Weights of a small GPT-style language model, trained from scratch on English Wikipedia: value residuals.
Each number is 128 + 24 x the weight over its row's rms, rounded and kept within 0 to 255. Layers, rows and columns count from 0. The size above them is the row's rms in percent of the matrix's.

# layer 10 MLP up, 1024x256, rms 0.0498, rows 950-962, columns 128-255
size [ 97 103 122 110  93 103  98 102  98  99  96 102 100]
[[131 120 177 155 130 118 151  84 129  78 142 154 184 159 127 139 121  99  98 131 108  98 111 126 137 114 141  97 117 101 121 111 189 114  92 141 138 116 153  90 121 177 111  98 108 151 110 148  94  77 102 110 116  89  99 122 153 113 135 156 158 159 116  88 151  75 147 143 106 164 118 149 118 129  85 126 124 104 122 101 139 119 145 152 142 152 126  93 116 152 137 156 138 127  98 127  96 125 129 163 160 119 142 153 127 134 126 126 111 107 188 101 137 127  94 112 138 120 151 128 166 121 159 150 133 128  95 123]
 [105 137 111 117 110  59 102 123 133 162 146 130 188 104 140 142 127 132  71 117 132  83 153 138 161  75 139  81 158 150  74 164 101 135 111 134 116 142 150 169 159 158 175 131 120 128 106 153 152 162  99 165 117 132 107  94 155 143 143 138 104 121 124 103 118  87 162 142 131 137 124 137 117 107 165 116 127 111 109 135 105  84 102 150 149 144 131 111 139 121 164 121 145 122 170 128 141  84 111 129 127 106 125 174 120 100 106 130 122 127 164 111 151 111 154  55 131 124 129 133 144 110 117 151 146 118 106 100]
 [140 119 131 123 136 135 117 124 126 152 122 117 181 167 147 150 145 158 104  71 121 129 123 137 162 139 116 140 122 118 108 114 147  89  99 155  89 157  99 164 128  75  93 101  98 126  99 119 129 109 105 148  92 150  82 136 151 122 145 148 155 124  69 122 140 113 116 132 142 118  93 152 129 109  85 132 136 108 151 115 143 101 102 178 141 147 125  77 103 170  81 123 147  82 101 133 126 157 121 133 112  71 151 140 108 110 148 128 138 133 139 103 144 137 156 110  85 110 167 142 139 174 111 131 106 151  78 121]
 [118 153 108 127 160 108 161 161  99 145  84 160 154 146 103 122  97 106 126 132 150 143  88 136  95  92 127 106 152 149 144 139 107 128  93 105 121 137  90 124 124 142 131 115 147 138 110 133 162 115 128 124 142 124 149 154 151 143 116 135 137 163 108 120 148  62 149 143 109 124 103 120 135 155 152  91 159 110 175 133 147  84 114 160 126  91  82  38 110 133 155  93 126 142 165 188  84 103 148 109  84 137 155 145 110 135 137 170 139  86 124 133 110 165 167  66 150 109 166 142 106 133 150  93 134 138 132 120]
 [125 157 133 113 144 122 119 115 129 150 105 163 123 100  80 139 119 112 157 107 119 128 120 104  65 121 123 138 133 134 109 111 131  71  89 130 160 146 132 115 121 149  94 123 125  89 152  84 100 137 137 134 135 167 108 130 152 148 121 115 168 133 109 111 113 107 173 144 162 140 149  89 116 140 158 134 114 170 128 118 117 120  94 102 100 128 135 107 123 116  76 106 102 134  98 150 124 103 145 135 163 174 135 147 141 139 141 139 110 107 169 143  90 128 106 137 126 118 122 119 159  97 141 114 125 151 133 103]
 [119 124 131 135 136 156 138 115 138 114 153 102 167 150 114 138 115 121 130 113  91 165 112 143 118 131 116 135 126 133 110 115  78  85 115 140  60 105 122 118  95  93 166 116 139 135  53 164 163 122 121 140 137 140 111 121 168  87 131  46 127 120 119 139  88 104 130  89 107 125 172 129 112 160  98 142  83 144 141 156 125 100 110 119 130 106 138 113 134 118 103 161 172 116 105 148 146 124 121 122 112  97 162 123 118  90 101  99 122 132 162 179  94  95 149 109 139 122 144 142 162 102 185  85 108 129 121  91]
 [167 160  76 164 106 128 139 128 125 135 103 127 147  91 135 143 142 151 132 140 136 151 110 149 158 123 139 102 125 116  75 148 140 110 135  91 107 111 121 158 155 136 108 128 101 154 155 155 101 136 143 112 112  82 141 129 118  90 142 142 142 113 190 113 160 128 108  90 140 157 117 145 108 118 154 121 126 117 163  82 108 129 122 151 122 125 105 157  97 125 136 116 115 122 119  89 122 109 124 158 132 147 101 171 121 139 140 126 102 130 143 139 142 133 122  98 166 155 167  98 104 157 127 169 125 124 149 134]
 [137 120 134 150 111  68 117 151 179 102 114 133 129 180 139 159 118 136 134 124 155 150 117 117 102 117 114 120 106  72 101 101 148 134 127 159 119 154 150 137 155 126  81 101  92  94 106 122 152 120 106 149 103 124 127 122 103 159 141 134 178 128 184  81  99  94 122 117 114 118 149 133 126 156 171 115 109  97 123  99 142  90 139 110 137 172 101 108 161 117 147 130 153  78 117 168 112 118  95  95 153 145 120 142 119 127 117 136 112 121 174 116 132 107 152  87 162 110 115 148 146 125 145 126 112 132 156  77]
 [159 128 114 151 169 152 145 137 123  98 114 106 133 134 105 124 151 145 138  92 115 130 109 149 146 158  89 126  98  97  70 157 137 113 118 179  72 135 110 112 135 132 104 144 128 108  73 118 127  91  99 117  87 175 130 135  93 148 126 125 133 103 148  92 154 119 131 129 128 109 158 147 109  90 144 134 158 149 129 137 130  81 107 124 160 140 139 127 113  91 145 112 138 107 120 115 157  77 102  99 118 113 149  92 135 132 103 135 160 109 134 168  92 106 116  75 129 114 125  82 128  97 166 133 162 141 104 115]
 [174 142 117 154 106  85 156 109 116 189  93 102  88 116 108 118 148 112 129  87 155 134 124 116 116 111 135 139 135 150  85 148 142 144 142 107 159 148 151 142 158  87 133  76 118 101 124 112 109 124 121 117 107 152 140 133 119 139 124  97 126 131  90 112 103 127 107 133 126 113  94 132 103 112 153 101 159 144 139 126 118  89  90 165 102 119 122 107  89 124 144 133 149 116 112 101 115 110 103 106 142 107 130 112 138 103 172 103 129 132 145 168 162 109 103  84 131 139 152 147 118 162 119  98 132 121 108 116]
 [152 145 151 149 113 184 168 128 135 128 140 171 153 123 158 156 163 120 141 120 111 188  83 140 148 148 131 127 165 130 154 130 126 155 118 126 120 149 142 165 160  53  93 107 101  94 112 135 111 108 103 143 150 151  91 125 140 116 137 119 159  92 154 118 102 117 131 100 120  99 170 131 107 133  83 122 121 130 118 113  93 123  90 131 169 151 144 130 142  89 131 141 100 128 179 123 141 122 176  95  86 130 111 122 120  85 126 128  82 100 140 140 103 121 120 132 110 115 122 129 158 142 180 127 143  97 162 131]
 [150 130 190 101 141 109 124 118  90 121 105 142 152 171  93 154 147 174 120 101 158 158 119 115 108  77 110 154 125 131  92 131 131 157 133  83 133 157 120 156 100  80 157 111 100 136 140 176 141 156 108 130 124 134 138 143 135 149 151 108 127 187 133 107 151 104 125 112 113 110 143 167 100 145 157 155  91 103 146 155 141 114 156 156 160 100 138 129 166  91  95 136 120 130  91 109 113 145 131 128 113 123 152 125 131 134 107 124 149 105 120 141 146 181 155 108 105  80 173 103 112 131 124  88 117 165 127  97]
 [136 112 145 113 114 124 114 101 160 142 120 155 174 125 128 145 135 125 123  96 112 159 115 120 143 122 100 102 109 113 125 148 107 117  92 131 137 119 120 146 129  89 131 126 162 155  80 112 130 116 117 112 108 151 102 141 116 123 153 139 135 138 132 129 183 149 119 175 109  97 130 154 142 122 107  62 114  58 184 104 119 129 124  98 120 111 153 125 166 134 128 138 147 131 122 118 126  91  91 133 120 100 156 128  92 125 120 118 150 134 111 123 133 124 163 129  85  92  96 124 170 128 130  83  75 153  82  97]]
# layer 10 MLP down (transposed), 1024x256, rms 0.0472, rows 950-961, columns 128-255
size [ 99 100 128 106  95 100  96  99  98 100  94 101]
[[143 149 155 105 102 161  94 147 128 128 113 123 135  89 141 152 119 121 160 142 123  89 176 139 192 119 165 127 173 115  99 107  99 102 124 121 102 120 152 150 115 116 116  70  99 145 176 143 111 155 139 121 126 150 140 162  74 137 138 145 108 107 151 118 134 165 157 127  93 135 179 118 121 121 136 135 135 119 144  91 142 116 151 123 121 113 136 116 162 131 134 119 133 148 173 171 107 129 178  67 135 154 117 143 135 121  96 134 105 115 107 106 128 147 158 124 112 140 121 104 139  82 129 136 135 166  98  76]
 [143 120 114 106  81 129  95 139 122 103 111 130  78 100 120 167 120 136 103  97 147 120 124 129 133 154  88 144 113 112 155 112 143 125 137 148 142 128 120  90 110  97 144 112 106 117 118 124 151 105 158 102  99 139 130 119 108 121 110 123 124 137 143  93 107 138 144  91  97 117 159 111 105  91 192 144 148 149 122 149  79 131 123 145 186 126 142  87  99 153 117 153 130 158 133 126 122 112  79 119 161 120 131  98 149 108 142 128 113 147 152 143 117 125 164 146 126 153 108 137 136 122 123 213 140  92  90 137]
 [153 151 100 157 165 138 117 135 108 131 117 118 138 154 163 112 120 140 121 132 157  95  94 161 158 112 121 147 170 142 123 133 156 146  64 112 126 117 112 150 129  98  99 148 148 100  96  87 124 114 132 123  95 104 152 127 122 106 123 139 151 121 109 151 177  97 132 141 104 116 112  90 151 129 150  95 175  99 140  70  98 128  81 169 126 136  88 170 156 160 132 149  94  87 103 170 130 145 166 111 154 141 148 139 135 110 115 136 114  99 120 104  99 147 151 105 123 120 153 104 143 113 148  98 148 181 119 147]
 [100 135 139 119 164 148 112 132  96 141 134 104 119  73 140 107 120 143 154 125  64 132 117 149 159 124 132 134 113 108 121 131  93 165 137 141 147 135 143 104 136 130 115 149 121 108  87 124 111 121 149 148 128 122 135 103 132 102 125 120 107 151 104 123  83 135 143 135 149 158  75 143 156 104 127 120 154 121 149 140 124 139 142 134 132 128 102 184 142 155 120 118 125 140 125 147 131 148 100  76  86 115  82  99  98 130 139 130 124  61  82 150  98 162 116 165 139 154 144 143 116 154  99 152 114 127 159 150]
 [102  99 120 141 128 144  63 157 161 174 102 132 127 130 143 130 170 121 104 131  84 140 113 167 127 134 143 124 112 133 117 123 101 121 124 148 141 119 113 136  91 113 143 150 157 121 127 118 143  94 145 135 118 132 133 160  95  97  89 184 155 155 158 120 133 143 137 115 120 119 140 115 110 153 205 116 100 104 154 144 122 119 111 100 126 182 116  76 160 127 133 126 104 136 155 120 132 106 134 182 157 144 174 140 117 120 133 114 153 147 177 162 138 115  97 138 101 121 187 179 157 102 114 106 115 112 110 109]
 [117  72 159  97 129 147 109  88 113 142 149 126 119 106 109 131 105 146 148 134 139 134 110 154 170 114 164 122  97  65 108 158 130 113 110 153  98 121 155 151 106 148 133 121 135 133 140 128 136 178 143 149 121 121 164 120 141 162 147 106 110  58 130 146  65 136 123 129 106 132 155 103 127 161  94 160 105 151 131 112 112 177 130 149  90 117 144 141 133 170 113 202 146 121 164 113 152 128 103 157 102 134 118 168 111  89 142 108 121 127 101 133 145 105 162 130 129 123 131 131 121 123 120 142 135 157 111 144]
 [103 143 136 196  96 119  91 175 117 140 106 138 116 182  85 106 103  98 178 154 156 139 146  89 142 107 126 121 112 105  98 132 138 115 137 173 152 125 109 141 157 137  97 122  92 170 127 152 137 108 117 131 135 118 153 145 151 143  84 144 110 126 127 158 155 131  87 143 152 120  90 104 111 141 125  91 108 107 158 131 132 148 109 140 160 166 118 130 111 159 140 132 158 107 113 155  84 113 136 141  99 167 125 131 145 151 106 135 147 131 107 118 136 161 135 127 107 134 123 113 152 125 147 115 114 104 147 116]
 [128 139 150 110  94 110 121 155 106 134  96 127 119 126 146  87 133 130 159 108 152 129 128 112 120 150 141 147 155 178 140 111 113 102 109 166 111 120 191 148 128 120 156 135  91 168 154 144 161 168 136 119 161 144 144 122 116 107  97 117  80 127  97 120 146 136 119  91 142 149 152 139 132 171  79 149 134 114 135 139 129 120 151 147 172 113 135 101 117 133  88 152 146  96 126 105 109 120 115 121  99 150 116 118 149 148 141 142 115 141 131 118 146 109 112 119 110 156 144 132 130  80 137 126 147 102 116  81]
 [109 114 103 129 131 150 149 129 153 112 125 122 110 105 139 138 139 113 125 153 161 141  98 155 148 156 144 154 123 123 119 103 179 116 127 101 127 151 133 130 101 106 135 138 148 113 122 149 111 111  92  66 160 115 149 125  95 118 133 151 112 115 118 162 135 121 123 114 146 125 159 128 157  83  89 139  71 134 111 162 139 125 146  91 115 121 135  80 123 154 158  93 144 127 132 135 191 105 151 184 120 160 115 102 118 134 124 148 115 124  93 147 105 135 134  77 134 132  88  93 157  99 156 121 106 147 115 127]
 [126 125 117 116 107 147 139 124 138 149 112 115 116 122 146 125 117 108 115 137 109 153 179 148 125 155 194 139 146  87 113 112 120 136  90 137 113 111 146  82 118 122 157 123 142 137 133 165 117 134 172 129  85 181 105  95  97 120 158 126 122 137 113 123 131 138 100 143 148  99 153  86 110 140 140 130 162 157  96 149 108 141 106 109 139 138 128 134  94 145  87 148 129 107 128 113 147 124  60 112 186 114 143 137 142 141 125 126 120 148 102 128  84 123 140 142  60 164 132 118 115 138 160 163 153 125 112 148]
 [139 125 131 102  93 142 189 135 127 149 131 122 156 172 160 132 107  82 114 146 111 111 119 101  83 131 114 123 161 129 138 181 144 121 103 125 169 164 139 136 144  93 130 168 115  90  93 140  89 164 120 132 126  77 133 168 128 164 112 117 148 128 160 121 108  78 104 131 104 103 123 158 129  72 136  99 162 115 104 146 131 133 126 166  94 110 136  97 134 137 113 147 145 153 199 148 125  80 102 140  92  97 148 107 128  71 142 147 159 155 125 140 102 130 113 150 114 163  96 106 152 149 117 150 122 138 127  99]
 [135 108 150 129 128  85 152 163  97 124 137 102 125 133 137 139  96  91 110  87 120  92 180 105 160  98 149 130 143 157  98  95 125 134  92  90 161 110  95 116 152 126 134 112 125 117 144 121 114 143 134 140 111 103 140 138 128 148  96 129 118 102 120 173 139 147 179  65 119 184 152 125 187 157 163 133 126 127 107  98 102  74 159 132 138 105 150 117 136 118 151 164 158 143 117 130 133 122 187 121 109 135 106 131 136 103 110 113 100 125 199 118 167  87 110 104 131 157 116 116 107 144  91 111 150 137 153 151]]